config = dict(
    num_hidden_layers=9,
    tie_word_embeddings=False,
    doc_mask=True,
)
Each number is 128 + 24 x the weight over its row's rms, rounded and kept within 0 to 255. Layers, rows and columns count from 0. The size above them is the row's rms in percent of the matrix's.

# layer 3 MLP up, 320x128, rms 0.216, rows 24-41, columns 0-127
size [104 110  98  99  97 101  95  92 101 107 111  94  97  97  93 101 101 106]
[[139 112 125 133 144 102  91 166 161 101 164 176 115 147 143 118 128 125 198 170 139 147 110 127 131 126 109  73 105 103 103 106 113  93 161 129 108 100 133  95 135 140 102 148 133 156 122 142 161 138 156 134 108 115 114  59 121 128 165 132 144 119 122 131 128 157 153 139 118 135 124 156 187 110 109 118 151 103 150 138 121 130 103 103 136 139 143 125 126 150  54 119  89  79 133 124 125 137 131 143 157 138 150  76 126 125 118 148 145 123 126 117 122 108 131 122 159 167  96 125 103 125 120 111  92 109  90 121]
 [151 116 114  98 168 126 131 129 108 139 106 118 130 148 138 146  81 119 125 124 147  74 143  58 110 140 128 122 148 154 127 154 129 162 112 147 101 129 114  94 185  48 143 136 156 145 171 151 128 136 155 100 161 102  87 153 164 138 156 110 146 151 137  93 146  99  91 142 136 130  75 110 109 147 116 136 106 131 116 120 140 153 114 138 124 110 110 137 114 128 146 142 145 154 165 120 163 110 132 121 163 108 119 102 139 141 147  96 107 137 104 113 179 129 155 137 136 105 150 144 111  86 152 144 142 121 150 128]
 [111  86 118 119 114  97 115 124 148 160 115  56 100 122 128 114 134 156 151 157 119 120 143 113 108  91 105 132 169 112 128 152 153 125  90 105  57 123 124  75 118  89 143 160 118  99 110  76 149 134 152 112 142 110  89 100 150 126 131 171 146  96 154 106 129 160 139 143 131  97 135 116 150 165 110 134 139 126  94 122 142 134 140 109 128 123 119 167 125  67 129 142 150 134  87  87 153 135 143 157 132 132 127 133  66 125 147 136 136 149 109 147 138 137 114 150 143 123 128 147 139 121  89  92 127 140 112 122]
 [ 83 129 151 129 112 146 124 205 130 139 112 115 108 121 115 108 149 136 160 114 142 161  98 122 134 130 144 125 138 102 129  89 131 182 132 117 139  62 160 102  88  90 140 115 128 151  81 144 147 131 142  89 135 170 104 135 183 127 103 157 103 103 136 112 159 158 119 113 135 134 184 108 137 124 138 160 150 105 127 140 138 103 134 117 150 132 105 130 158 121 117 120 140 143 164 122 166 148  95  99 122 141 138  78 147  95 123 164 155 115 134 128 146 131 151 177 134 133 133 107 147 110 110 168 107 151 129 115]
 [152 118 118 137 155 131 158 102  96 126 127 109 132 122 115 129 106 184 152 187 155 108 139 106  78 120 135 143  96 144 151  99 119 132 116 163 122 151 108 112 174 117  97 164 131 142 151 112 113 133 128 120 154 124 101 104 165 110 157 118 134 141 140 135 114 134 115 134 161 144 118 160 131 160 116 106 108  98 100 120 137 138 115 139  73 127 140 133  73  73 135 104 122 136  87 103 109 150 129 176 113 160 117 151 117 125 152 132 126  66  90 158 113 111 129 151 189 113 134 161 145 119 135 140 158 131 134  88]
 [109 108 125 102 114 179 139 138 128  97 139  97 106 158 126 143 126 128  98 109 101 132 106  98  96 119  86 142 113 107 124  82 151  99  98  83 134 124  98  96 125 149 162 127 116 170 145  85 157 130 105 172 162 114 105 143 120 113  85 112  91 114 127 131 107  83 152 112 121 135  93 131 142 121 141 164 138 159 135 123 135  76 147 121 172 131 116 117 102 122  83  90 135 160  99 135 149 131 102 126 152 158 125 139 168 154 154 135 144 134  98 111 149 106 157 125 137 121 116 148 108 182 129 136 119  92 117  91]
 [146 178 182  57 146 113 116 152 138 105 111 149 174 106 132 100 109 163  86 162 128 129 143 102  96 153 118 115 101 118  98 113 139 117 121 126 143 153 142  99 165 119 121 168 135 115 155 147 150 139 172 108 113  77 122 139 123 133 128 176 120 109  84 136 145 161 178 103 134 134 153 125 119  92 127 118 104 133 149 150 116 186 130 108 117  91 124 140 123 118 128 140 108  94 125 140 120 127 134 151 126 116 145 146 156 125 149 134 133 161  84 142 152 103 115 126 146 155 138 159 145 120 112 109 181 155 144 112]
 [179  99 100  89 115 141 130 134 121 118 108 135 144 164 125 129 146 121 173 170 137 107 103  76 132 105 161 102 115 107 113  84 127 128  97 144 106 146 177 142 112 112 150 103 141 132 115 132 149 157 107 166 121 142 106  90 130  85 119 137 122 217 141 119 156  99 141 132 150 108 105 100 127 160 140 114 135 126 132 155 138 149 131 109 106 121 129 112 115 157 118  99 104 173 104 140 138 110 120 102 113  70 158 143 139 104 155 173 179 127 147 147 105 149 143 117 139 140 125 106 130 121 128 159 100 143 140 120]
 [130 176 160 112  99 135 101 113 122 110 115  83 119  75 118 139 141 134 156 150 147 130 113 125  91 155 133 138 117 147 156 148 100  89 177  88 112 150 138 165 118 192 118 120 145 117 138 151 131 160 135 128 120 120 147 131 146 157 132 118  97 140 162 123 120 110 149 132 124 150 160 112 100  85 160 113 106 143 115 123 132 138 106 156  91 173 117 129 100 190 130 118 136  94 101 135 198 107 146 108 135 137 124 125 121 164 116 159 133 149 140 146 104  96 131 114 112 118 104 166 130 101  74 135 103 146 119 124]
 [117 151 106 144 116  91 144 156 147 156 115 136 131 120 128  94 111 125 127 139 125 166 102 107 109 139 149 120 131  93  76 166 111 157 113 103 157 127 141 158  96 154 146 164  92 143 133  96 125 144 100 105 146  93 128 142 181 101  97 110 133 124 153 134 131 133 145 137 168 142 119 143  92 134 149 107 157  96 133 115 182  91 133 118 133 102 137 106 136  99 111 144 111 156 119 126 189 154  92 131  76 131 127 136 136  89 136 167 137  99  67 127 110 118 147 117 140 129 141 155 131 131 192 139 146 107 133 155]
 [164 137 123 151 138 149 168 166  73  93 132  60 113 133 145 114  86 128 128 132 146 144 135 123 122 161  87 165  88 115 129  91 147 127 120 148 156 138 119 111 116 172 155 118  92 136 108 142 159 160 111 119 116 104 114 149 117 102 182 133 152 117 127 118 100 115 144 151 124 137 171  99 114 107 156 145 138 129 127 105 131  85 106 119 127 128  91 110 145 126 118 124 112 104 103 130 152 136 167 157 131 115  93 133 141 167 132  96  85 116 121 122 127 103 164 130  90 160 119 116 103  89 129 119  93 140 123  70]
 [128 116 141 147 104 155 126 153 167 121 160 152  83 148 118 147 159 134  92 100 137 112  99 101 135  77 148 147 151  95 141  79 136  81 163 108 119  97 125 143 146 131 133 166 179 134 138 149 141 124 113 132 102 105 144 139 109 109 147  88 123 133  81  96 118  99 118 111 134 127 144 126 114 126 152 137  95  51 129 117 143 120 130 160 167 137 122  83 141 136  93 165 111 152 116 127 192 136 103 138 143 145 121 105 122 144 109 123 153 153 125 106 151 136 157 119  88 117 101 129 141 110 158  90 131 129 131 105]
 [ 84 111 148 131 142 181 147 124 149 132 158 137 186  72 166  91 152 125 140 155 143 111 128 153 104 153 154 136 108 118 158 128 139  97  95 108 155 130 182 123 144 128 134 110 104  75  98 117 150 162 144 123  98 144 157 140 123 121 131 128 134 127 122 126 144 130  95 111 108 183 113 147 117 160 125 149 136 144 145 121 119 124 131 123  84 107  98 110 149 152 129 129 174 120 131  79 154 103  93 135 147 139 115 188 107 105 157 136 141 119 129 106 127 166 169 106 157 126 101 125 103 128  99 136 140 136 140 169]
 [106 150 125 165 139  99 164 111 130 128 126 139 142 104 172 142 109 119 172 108 105 133  67 117 132 150 102 107 131 106 131 102 151 137 112 134 145 169  97 178 137 108 133 114 109 152 120 170 142 117 129 120 152 125 109  98 103 137 137 117 149 153 119  86 158 123 186 114 121  94 149 121 122 142  66 147  80 113  88 129 115 150 120  97 142  99  97 166  60  97 115 120 135  85 144 128  92 123 125  91 104 113  92  92 100  95 124 111 120 123 126 142 103 147 131 107 118 121 128 144 137 154 136 153 126 124 126 109]
 [148 150 169 161 118 159 132 107 149 118  96 132 109 112 102 144 140 114 118 108 171 122 121 108  90 108 153 156 152 136 112 106 125 124  92 127 102 121 140 112  65 133 176 177 159 119 145 150 156 160  98 113 126 106 161 129 169 125 135 106 115  65 105 105 141 118  94 115 147 143 111 181 113 119  85 119 102 126 144 148 157 139  99 139 117 144 136 126 139 128 108 121  99 120 134 136  94 161 108 117 132 166 125 131 142 132 106 136 140 182 137 124 127 123  86 142 118 106 152  82  91 138 116 175  96 103 135  97]
 [126 141 111  97 129 136 174 145 126 162  77 120 110 111 122 108 157  97 130 111 148 118 126 139 103 133 130 143 114 120 112 182 130 129 169 140 133 106 149 123 126 162  90 111 134 116 138 136 125 167  99 140  88 115  61 167 115 120 102 130 146  94 113 108 110 105 117 122 137 155  90 124 159 149 124 130 146 135 103 105 121 167 108  84 147 136 131 159 149  92 111 150 125 144  95 170 116 182 125 122 148 120 135 116 138 152  84 116 125 155 149 128  56  94 102 160 109 140 121 113 166 101 121  77 123 138 121 122]
 [116 153 116 137 159  50 169 171 135 130 108 123 125 138 120 141 109 142  70 121  84 130 121 135 142 122 140 122 151 200 135 134 136 136 145 139 128  99 144 135 108 154 112 118 117 121 114 139 190 113 118 103 155  91 117 148 111 133 151 158 147 141 167 147 105 183 117 114 122 147 115 132 122 114  91 107 174 136 131 119 159 127 135  91 118  95 136  94 100 134  98 108 159 134 120 123  89 113 119 183 161 128 167 103 139 110 152 134 129 160 105 118 126 158 133 182 136 122 135 128 126 140 104 112 135 112  98 131]
 [147 133 133 133 143 160  93 132  87 140 138 122 168 156  59  85  74 173 130 130 122 104 117 142 138 123 125  89 138 138 126 139 127  76 196 161 109  83  90 124 147 123 125 121 136 129 115 150 156 110 131 135 141 125 139 117 200 146 133 131 132 136 159 148 125 124 122 145 111 131 146 152 178 123 132 119 119 117  95 127 144  96 122 110 108 143 158 111 139 141 112 128 123 113 175 144 126  94 119 133 130  99 109 109 139 123 128  99 169 172 142  91 167 125 126 109 172 127 136 113 122 138 120 158  92 126  99  91]]
# layer 3 MLP down (transposed), 320x128, rms 0.214, rows 24-41, columns 0-127
size [105 101 101  93  97  97  99  95 100 108 105  99  95 100  96 101 104 100]
[[ 86 105  90 149 157 111 141 161 156 156 149 125 154 157 136 131 146 150 153 144 115 120 158 123 105 114 126 122 112 145 114  95  90  84 124 163 124 115 179 139 141 110 138 140 109 173  79 164 147 133  90 161 125 112 114 115 108 100 161 141 138 148 130  66 102 163 144 147 112 111 163 138 129 131 175 132 171  75 142 103 141 120 135 147 133 122 102 148 122 145  93 154 152 138 156 118 175  84 121 130  95 128 137 134 110 119 137 144  88 131 137 148 140 162  85 129 131 134 105 151  88 145 122 109 121 122  98 133]
 [ 73 104  97 113 131 150  99 124  79 175 134 134 114  97 145 126 133 101 118 168 165 157 123 163 132 113 122 162 136 135 122  93 118 120 118  87 112 127  89 130 120  94 123 123 132 119 110 135 139 130 105 106 138 164  85 118 177 153 188 100 164 132 146 161 131 165 105 134 189 126 110 118 108 128 133 124 127 111 105 134 154 175 107 137 117 109  92 122 157 101 108 103 126 147 120 126 167  84  99 169 116 109 114 125 132 168 122 179 129 121 135 143 134 101 158 126 125 120 135  94 107 100 109 142 120 115 148 144]
 [128 169 145 119 151 149 146  99 144 120 119 149 112 163 140 126  98 127 183  85 132  73 118 118 123  60 139 115 119  89 137 160 111 176 106  96 154 122 122 110 106 115 114 130 109 121 133 127 130 131 155 110 117 102 131 122 134 114 114 118 116 119 105 120 144 178 134 114 123  86 102 112 114 140 122 191 128 163 142  77 104 190 138 132  98 133 135 169 137  58 142 142 149 140 138 116 115 121 139  94 147 125 115 113 107 159 122 157 119 147 126 157 136 124 138 107 101 124 101 111  78 106 105 136 107 116 103 132]
 [ 97  97 179 173 182 127 125 176 139  93 101 164 110 146  85 145 110 109  70 136 172 150 139 140 127 186 141 158 124 140 161 190 146 121 135 117 100 129 148 105 127 163 112 113 121 114 117 134 129 101 160 152 120  96 151 145 117 114 133 148 153 159 123 131 152 125 123 133 135 152 108 146 137 138 100  72 117 131 126 139 101 122 148 114 120 150 157 153 152 113 140 102  82 121 154 139  77 107 126 133 135 162 101 135 156  93 116 111 152  92 146 126 160 123 140 117 138 115 126 133 111 145 139  97 107 129 154 118]
 [165 131 139 143 104 152 120 137 122 137 113 125  88 127 159 175 137 109  74 158 126 128 139 137 131  90 104 135 124 142 120 119 123  99 106  99  97 143 122  92 158 153  88 116 183  95 157 152 156 131 117 129  69 185 115 121 113 146 112 134 121 114 134 111 142 138 101 135 124 135 141 172 112 113 123 133 106 105  84 110 152 119 105 117 147 100  86 167 194 161 136 134 158 103 156 106 127 151 119 137 119 132 133 146  93 120 164  66 137 119 136 135 109 149 131 135 137 126  88 141 116 142 138 138  76 149 150 130]
 [ 98 141 122 135 135 131 118 134 129 164 153 174 139 136 146 110 134 123  99 121 158 148 167 153 148 107 155 156 117 163 135 150 120 136 147 155 136  96 137 100  98 138 139 157 123 130 159 141  97 155 126 101 145 140 179 123 138 139 138 121 143 182 154 108 155 125  87 130 100 102 127  95  87 144 173  81 111 135 140 164 139 172 121 157 194 102 165 143 105 145 167 139 136 133 148 109 122 136 167 115 112 129 141 151 121 108 142 148 151 125 119 159  86 119 127 114  93 134 145 107 149  60 157 104 129 131 122 154]
 [136 132 143 134 132 105 152 138 158 146 161 138 127 181 148 147 148 109 150 106  98 153 141 126 146 108 138 147 115  84 120 161 111 142 165 109 128 120 167 117 120 141 148 148 116 139 140 137 124 144  79 150 136  84 136 178 160 166 155 118 143 137 171  95 101 167 113 117 125 119 127 128 181  93  98 188 132 135  80  97 116 144 144 104 136  86 138 130 145 123  94 137 122 131 128  63 133 164 149 118  87 117 160 140 120 126 144 152 113 115 129 102 142 107 116  74 120 158 130 108 168 113 120 136 110 118 116 113]
 [142 133  85 124 172 127 150 127 125 150 138  86  98 154 118 143 149 133  81 140 117  86 134 120 162 156 128 105 163 140  91 147 125 143 113 140 112 114 129 156 118 136 129 104  99 150 113 137 130 122  89 153 110 155  99  96 119 149  98 151 113 161 165 119 133 122 118 143 101  73 116 166 149 137 152 141 116 117 116 129 173 109 132  64 120  87 116 142 118  64 163  92 139 136 145 138 134  93 122 148 133 159 106 127 112  85 115 138 160 138 140 100 133 158 119 139  89  82 130 147 136  96  91 114 125 153 144  98]
 [160 125 124 139 101 151 122 139 165 155 133 165 147 124  93 148 146 115 162 124 116 124 195  80 116 105 112 131 135 126 112 143 125 114 112 110 137 135 101  98  91  97 162 110 125 123 138 124 119 131  75 100 147 119 146 151 166 119 149 146 165 134  89 177 132 137  97 151 164 129 111 122 140 138 134 127 106  99 130 135 119 103 138 111 140 140  88 127 145 134 170 133 147 156  97 140  96 202 110  58 119 133 137 160 152 110 113 126 156 104 156 145  85 123 145 116 180 122 157 124 115 107 136 118 108 124 150 135]
 [145 110  59 142 105 108 116 116 138 137 144 119 144 149 113  99 141 118 107 126 140 165  83 137 132 164 104 124 126 126  96 109 112 175 111 119 106 137 128 145 155 108 107 119 132 133 129 139 124 144 106 164 174  99 169 143 106 118 102 126  98 106 183 134 134 153 129 151 166 172 107 136 115  85 127  86 126 132 141 156 162 164 129 111 189 106 153 139 131 128 195 112 147 100 123 102 128  92 113 118 140 127 130 109 179 122 146 129 120 123 106 121 114 132 153 142 173 132 134 139 113 117  79 120 157 111 172 132]
 [115 109 123 121 106 125 160 172 100 126 116 121 162 126 153 127 113 123 115 124 154 145 104 121 122  91 141 108 148  66 193 123 104  87 144 111 143  63 108 115 120 143 131 146 103 105 160  93 110 144 131 137 161 113 138 138 152 101 135 173 122  98 128 110 126 131 142 152 180 146 132 139 165 116 141 157 129 149 110 143 139 117 135 110 111 155  90 138 142 150  96  88  98 139  20 148 138 119 131 153 106 125 118 143 119 163 130 102 130 139 160 117 133 119 113  83 126 141 132 124 122 134 125 126 113 140 150 141]
 [132 124 131  73 155  92 152 149 121 139 123 167 168 154 150 113 152 125 129  97  90 114 126  99 119 152 177 132  93 121 104 151 126 125 140 130 109 109 141 101 143 137 121 142  99 125 110 151 108 124 115 104 116 108 164 126 142 154 102 101 147  77 117 157 160 128  94 111  78 134 132 126 146 144 141 107 157 122 138 123 153 145 137 149 136  97  95 172 154 172 103 114 113 108 110 135  99 100 148 122 217 143 120 114 112 133 160  91 131 125 139 171 169 122 150 140 118 134 112 131  93 142 173 135 142 106 144 154]
 [124 112 135 178 127 146 109 136 109  97 112 123 108 119 132 147 135 111 155 169 120 105  99 137 118 137 153 135  75 136 125 142 154 177 143 130 126 145 126 128 110  95 168 128 179 148 132 115 133 133 188 140 122 108 134 131 136 145 108 138  91 143 144 151 107 128 139  85 148 108 144  78 137 110 105 104 163 157  92 133 106 139  94 110 139 161 133 147  90 134 111 113 135 140 134  57  31 115 129 104 142 138 127 130 115 110 138 116 151 163 104 138 148 133 116 126 132 128 150  96 163 149 106 133 123 118 175 131]
 [137 134 144 100 137 155 139 182 116  96 150 105 152 150 106 138 173 129  90 142 156  97 121 127 123 128 151 141 139 130 161  94 137 166 146  98 146 105 113 123 118 102 161 113  74 141 119 147 118 150 171 120 154 118  95 133  97 120 149 124 156 146 126 129 149 153  38 133 147 160 161 103 149 131 138 126 148 112 107  82 107 130 157 108 118 115 124 147  75 132 110 117 159 120 121 129 139 151 165 120 178  94 130 153 124 128 108 137 134 115 140 117 117 110 148 127 160 133 126 106 146  76 175 154 101 116 103 133]
 [167 127 138 165 166 111 152 159 145 145  62 145 101 143 114 147 126 164 130 121 107 154 139 129 132 133 116 140  48  92 114 151 160 122 137  76  92 124 124 123 104 139 155 135 124 124  99  80 117 164 113 118 155 116 152 148 162 161 120 105 121 107 169 126 137 130 138 135  95  99 121 101  79 139 132  81 141 155 118 113 121 104 127 132 108 157  95 147 102 124 142 107  79 111 166 130 106 117 108 117 128 137  95 135 130  96 156 167 146 128 169  99 108 153 157 109 141 126 125 115 131 166 108 117 141 125 120 130]
 [ 98 123 137 128 103 142 136 162 110 116 108 112 177 142 148 121 164 103 132 118 103 133 116 103  97 118 126 137 109 125 123 139 106 144  81 193 123 135 161 130 158 107 134 111 173 123 139 138  97 148 124  74 132 157 104 133  90 143 165 154 116 115 126 108 137 166 160 148  70 109 139 140 118 145 102 123  86 148  77 114 127 147  92  88 127 165 124 135 130 128  95 113 108 103 127 128 136 129  82  82 133 133 100 115 136 147  94 111 118  97 142 154  89 110 147 152 115 125 123 142 125 168  79 120 120  93 161 111]
 [131 136 101  68 159  83 134 168 132 120 127 107 119 125 120 187 115 124 144 120 172 117 140 132 129  83 107 135 105 163 122 138  96 166 157 159 147 120 148 134 132 143 114 153 120 134 106 116 142 126 117 110 154  78  88 138 125  87 108 158 144 158 118 128 152 158 151 156 117 113 148 144 166 111 125 125 123 146 168 105  92 140 155 142 117 131 133 102 113  83 199 127 139 139 101 142 139 110 132 161 111 119 102 123 111 121 139 141 126 124 173 162 156 141 109 149  98 106 125  93 154 189 119 168 115 127 112 125]
 [155 148 148 131 146 124 166 151 131 138 152 138 149 151 138  97 135 132 159 125 131 159 189 128 119 103 110 125 145 162  96  90 135 154  66 129 138 122 147 112 149 130 133 153 148 137  73 153 139 139 141 129 144 121 102 155 140 118  87 101 119 124 144  98 152 105 120 146 106 152  93 104 134 118 103 129 120  95 140 166 173 155 153 137 139  88 159 134 137 120 120 113 148 130 132 147 155 142 118 145 132  77 115 160 116 135 132 118 116  92 173 129 133  61 111 124 136 129 152 116 132 138  85 174  69 140 148 174]]
# layer 3 MLP gate, 320x128, rms 0.23, rows 25-42, columns 0-127
size [114  98  98 100  91  98  93  97 107 112  98 104  96 101 100  97 105 100]
[[136 118 173 143 161 155 120 117 176 147  85 122 162 146 157 109 114 134 147 162 144 107  95 107 113 106  97 134 153 134 163 102 128 114 121 131  71 111 138 161 155 141  87  92 116 125 140 132 124 143 111 141 145 164  90 108 111 130 160 160 110 122 125 140 112 148 105 144 100 120 120 148 127 121 124 174 148 152 127 153 180 168 110  91 148 112 109 118 164 153 118 153 129 109  91  99 110 119 143 118 111 121 144 177 127 138 133 124 115 112  74 191 152 137 134 116 104 106 111 121 133 158 102  88  97 113 117  97]
 [161 109 139 136 164  99 136 129 160 169 129 143 116 156 113  88  71 156 103 125 123 125 136  98 115 150 132  93 122 150 125 191 103 103 193 129 136 124 138 136 106 109  73 104 116 104 100 132 157 118 144 115 151 151  96 125 123 176 142 163 116 107 122 122 162 107 158 153 117 122 104 119  79 149 103 134 135 127 166 131 140 162 127  97 184  96 126 140 125 146 124 147 150  89 125 105 126 138 100 151 147 122 129  96 148 129 126 121 132 113 151 125 132 135 102 118 137 117  88 115 138 120  99 167  98 165  98 165]
 [ 83 127 176 106 127  88 131 146 130 125 146  89  95 123 147 125 128 114 124 103 152 133 153 120 139 121 131 134 129 141 147 112  96 109 152 134 159 126 136 116 119 140 103 145 154 126 157 158 108 129 156 123 128 126 144 118 138 171 108 162  84 132 124 144 121 137 155 105  98  83 171  71  97 143 121 122 152 132 142 128  65 165 125 139 174 163  91  97 106  76 146 141 163 157 123 107 130 125 101 102 153 140 147 122 113 135 125 117 170 121 153 142 126 126 138  94 127 178 142  60 171 130 135 123 163 125 114 146]
 [109 150  84 128 122 128 104 124 149 111 156  94 129 130 138 137 134 114  98 133 115 162 103 133 126  96 167 132 151 133 133 128 122 133 128 133 115 121 155 127 122 164 123 117 126 120 153 100 148 112 120 141 163 157 136 164 114 159 142  99 122 137 144 145 103 116 117  93  88 167 112 128 192 129  93 144  73 125 114 152 157  57  91 108 135 107 106 157  68 157 110  88 120 112 117 134 153 124  88 135 115 141 138 144 145  86  81 157 109 154 117 161 108 145 114 149 105 123 117 124 111 136 135 125  74 140 181 140]
 [106  89 112 166 166 119 155  79 137 142 135 154 134 181 161 117 151 122 155 130 127 113 122 114 125 115 128 153 155 109 175  88 112 119 121  80  93 124 170 130 111 117 100 119 128 153 128 136 123 106 132 104 164 110 149 153 108 137 131  99 129  87 153 140 176 103 121  88 101 143 115 108 118 141 148 129 120 111 127 131 138 129 153  86 132  93 122 121 103 142 141  83 154 133 158 117 145  86 136 136 159 138 168 105 145 145 123 147 132 170 102 133 107  73 137 138 128 131 142  84 181 149 130 133  94 141 171 159]
 [122  98 122 164 105 154 136 159  91 172  88 129 141  94  80 108 175  93 137 128 143 117 129 155 125 104 139 133 142 127 155 107 127 130 152 120 103 152 147 133 167 135 148 115 131 109 125 119 111 141 156 129 160 169 114 117 156 161  98  90  76 149 144 123 130  88 106 146 126 176 112 136 117 148 146  93  88 120 163 136 156 124  94 125 114 133 126 123 124  93 130 165 204 160 165 118 122 135 133 153 103 121 112 105 138 110 115 115 131  93 125 166 170 159  93 147 137 123 151 101 130 137  90 145 128 112 124 114]
 [111 130  94 116 103 106  91 129 132 153 135 146 136 156 155 133 153 120 140 119 133 129 116 163 107 104  97  97 123  73  86 101 114 163 112 151  88 133 130 176  96 144 122 107 117 112 116 130 128 109 127 194 111 103 110 123 138 118 107 149  91 161 111 114 154  63 109 137 162 120 125 177 161  73 122 145 154 135  92 136 111 120 145 109 146 135 159 138 103 134  90 190 111 111 104 144 140 155 115 131 131 122 129 124 123 103 125 125 121 107 131 143 112 115 154 151 117 106  98 142 113 120 100  86  75 128 119 162]
 [135 118 136 161 102 112 132  91 160 116 127 127 106 138  99 112 139 127 133 139 119 143 126  93  82 122 128 100 152 126 110 152 123 111 158 138 121 104 140 167 101 159 119 180  98  91 140 139 121 101 171 128 126 151 114 112  46 174  98  81 101 150 126 160 169 130 128 171 151 120 131 110 148 119 142 138 139 117 151 144 120 133  95 122 165 148 153  96  93 102 155 138 140 110 146  99 140 138 131 123 139 145 144 113 148 156  95  93 137 172 149 158 157 141  91 112  94 112 127 182 141 125  95 153 130 138 138 141]
 [110 125 173 119 132  99 132 151 123 160  73 124 130 105 152 104 115 127 105 150 128 142 139 140 172  76 128 131 137 135 107  96 117 102 162 144 141 138  59 141 133  92 154 150 130 105 151 152 122 148 174 122 132  99 128 122 117 108 134 141  98 122 143 142 115 151 149 203 147 101 127 123 158 143 132 171 111 119 156 146  98 144 147 132 121  95 109 141 109  93 107 112 161 120 133 160 114 113 185  89 134 116 130  90 163 120  98 122 102 130 127 119 127 138 152 123  88 113 126 110 168 102 100 139 107 125 105  78]
 [ 89 127 155 115 130  94 127 101 113 142 128 161 115 157 131 113 116 129 128 140 155 147 146 117 136 108 122 121 124  90 123 117 172  95 183 125 116 135 104 173 144 115 104 118 144 118 117 128 149 164  87  95 120 124  94 117 145  77 152 148 121 162 121 122 130 149 132 132 124  92 131 149 122 127 136 169 160 145 113 167 116  93 191 122 145 119 104 166 163 100 134 121 162 142 110 207 146 163 135 136 138 123 144 155 109 130 140 151  99 143 134 153 133  56 102 119 110 146  99 124 118 142 131 104  89 134 155 128]
 [120 132 123 107 191 184 128 151 137 147 144 119 153 122 169 132 138 129 146 123 117 109 129 125 127 145 129 148 132 176 115 108 143 100 154 161 143 145 119 122 115 102  70 126 136 121 128 172 108 136  84 111 152 117 131 136 135 131  77 101 158 145 134 127 109 117  98 148 118 156 112 159 172  96 171 129 125 137 111 162 134 107 103 139 164  97 175 150 111 119 103 128 123 109 137 177 106 112 182  96 153 121 115 126 140 109 155  85  85 116 121 121 104 120 168 151 125 158 105 109 132 162  98 115 170 108 124 135]
 [ 88 123 163 131 165 132 160 131 118 125 158 155 115 162 129 159 117 153 153  87 147 117 135 168 103 135 164 136 127 147 133 162 164 126 127 141 172 113 124  85 134 115 147 149 105 151 156 191 120 136 140 104 152  92 115 128 162 135 109 137 102 120 157 140 116 109 145 153 143 186 142 126 155 132 123 151 182 111 125 149  92 125  91 169 147 111 107 109  69 130 146 120 153 167 138 123 141 125 127 168 146 119 157 131 145 143 113 110 118 137 147  88 103  84 122 130 143 158 128 135 141 156 134 152 160 110 171 130]
 [138 111 142 131 142 133  88 118 123 157 129 122 119 126 119 152 155 153 108 113 138  96 131 136 164 105 122 139  62 111 146 105 135  99  94 164 125 110  89 124 100 145 128 178 137 103 149 152 158 160 125 109 121 149 170 170 158 133 141 155 109 107 121 115 136 134 116 138 126 114 128 159 139  96 160 112 139 101 102 143  95  85 169 145 139 120  89 128 107 132 156  88 174 142 110 139  97 107 109 151 113 126 162 145  90 130 146 147 159 164 153  98  79 132 200 128 165 135 114 125 128 144 143 148 110 148 127 106]
 [108 183 105 116 120  69 121 111  94 175 167 141 133 139 112  76 141 140 164 154 142 111 164 138 115  68 137 124 127 131 126 127  92 139 107  90 124 105 155 155 114 112 124 139 105 156 133 142 119 114 113 135 141 184 148  98 132 100 124 126 104  90 133 100 121 124 140 126 111 173 168 139 131 152 161 119 107 157 108 164 147 171 125 122 120 147 132  92 101  90 117 116 138 160 129 126 127 187 133 161 135 151 127 143 123 135 130 134 143 114 124 127 152 117 118 149 109  63 119 119  97  85 109  97 137 107 145 139]
 [131 139 112 162 132 123 148 124 125 168 160  61  97 111 124 126 127  75 107 123 133 118 167 157 137 113 146 152 138  98 101 101 113  98 169 124 100  73 139 151  86 127 131 117 134 107 130 156  85 113 146 127 130 147 130 179 133 118  81 117 106 118 153 118 124  98 105 133 150 128 100 130 131 120  81 124 113 127 127 116 117 100 170 128 157  79 141 164 162 110 126 145  89 150 112 161 138 148  74 106 114 128 126 104 114 101 115 109 121 138 129 141  83  85  95 155 129 124 138 156 148 146 128 127  95 125 105 159]
 [119  92 115 145 169 121  94 122 142  73 130 158 133 140 146 115 147 109 139 139  97 130 101 127 125 124 105 116 135 140 120 131  77 117 173 123  92  93 107 160 163 103  91 177 103 127 155 141 138 115 118 116 113 109 162 127 160 186 126 102  80 149 122 140 128 127  96 153 111 104 106 150 108 128 147 108  79 123 136 145 157 115 119 148 115 125 153 141 138 154  71 106 138 126 153 171 149  94 129  97 128 107 123 118 148 119 139 111  93  82 142 155 160 120 135 176 106 119 137 116 138 133 150  91  77 117 142 125]
 [114 106 160  80  93 129 147  96 116 144 135 119 160 128 140 138  94 144 117 162 105 167 119  99 169  90 152 119 139 132 142  98 155 123  94 138 125 151 150 120 127 145 103 193 124 130 136 134 166 119 140 117 119 149 110 132 101 111 130 116 125  86 105 178 180  95 180 118 134 138 158 146 115 112 136 143 106 121 160 158 140 113 156 142 158 106 138 136 141 117 128 138 170 125  93 137 164 169 105 121 119 124  75 122 133  90 126 144  94  79 128 143 165 101 162  77 120 123 153 139 111 112 140 126 129 110 121 151]
 [154 142 130 116 103 122 142 124 124 131 129 124  74 124 133  68  90 135 106 102 133 115 131 106 159 101 119 131 156 113 130 109 119 127 134 160 120 153  85  68 159 153 134 115 115 143  94 119 137 167 152 112 138 160 112 123 120 165 144 135 154 113 131 126  83 151 142 141 110 150  64 115 128 124  82 123 170  89 143 154 157 183  88 135 131 117 138 104 148 155 164 132 116 109 126 129 131  97 102 183  78 183 129 158 127 149 133 131 140  99 142 153 141 134 114 144 128 123 117 134 135 148 123 131 149 107 175 131]]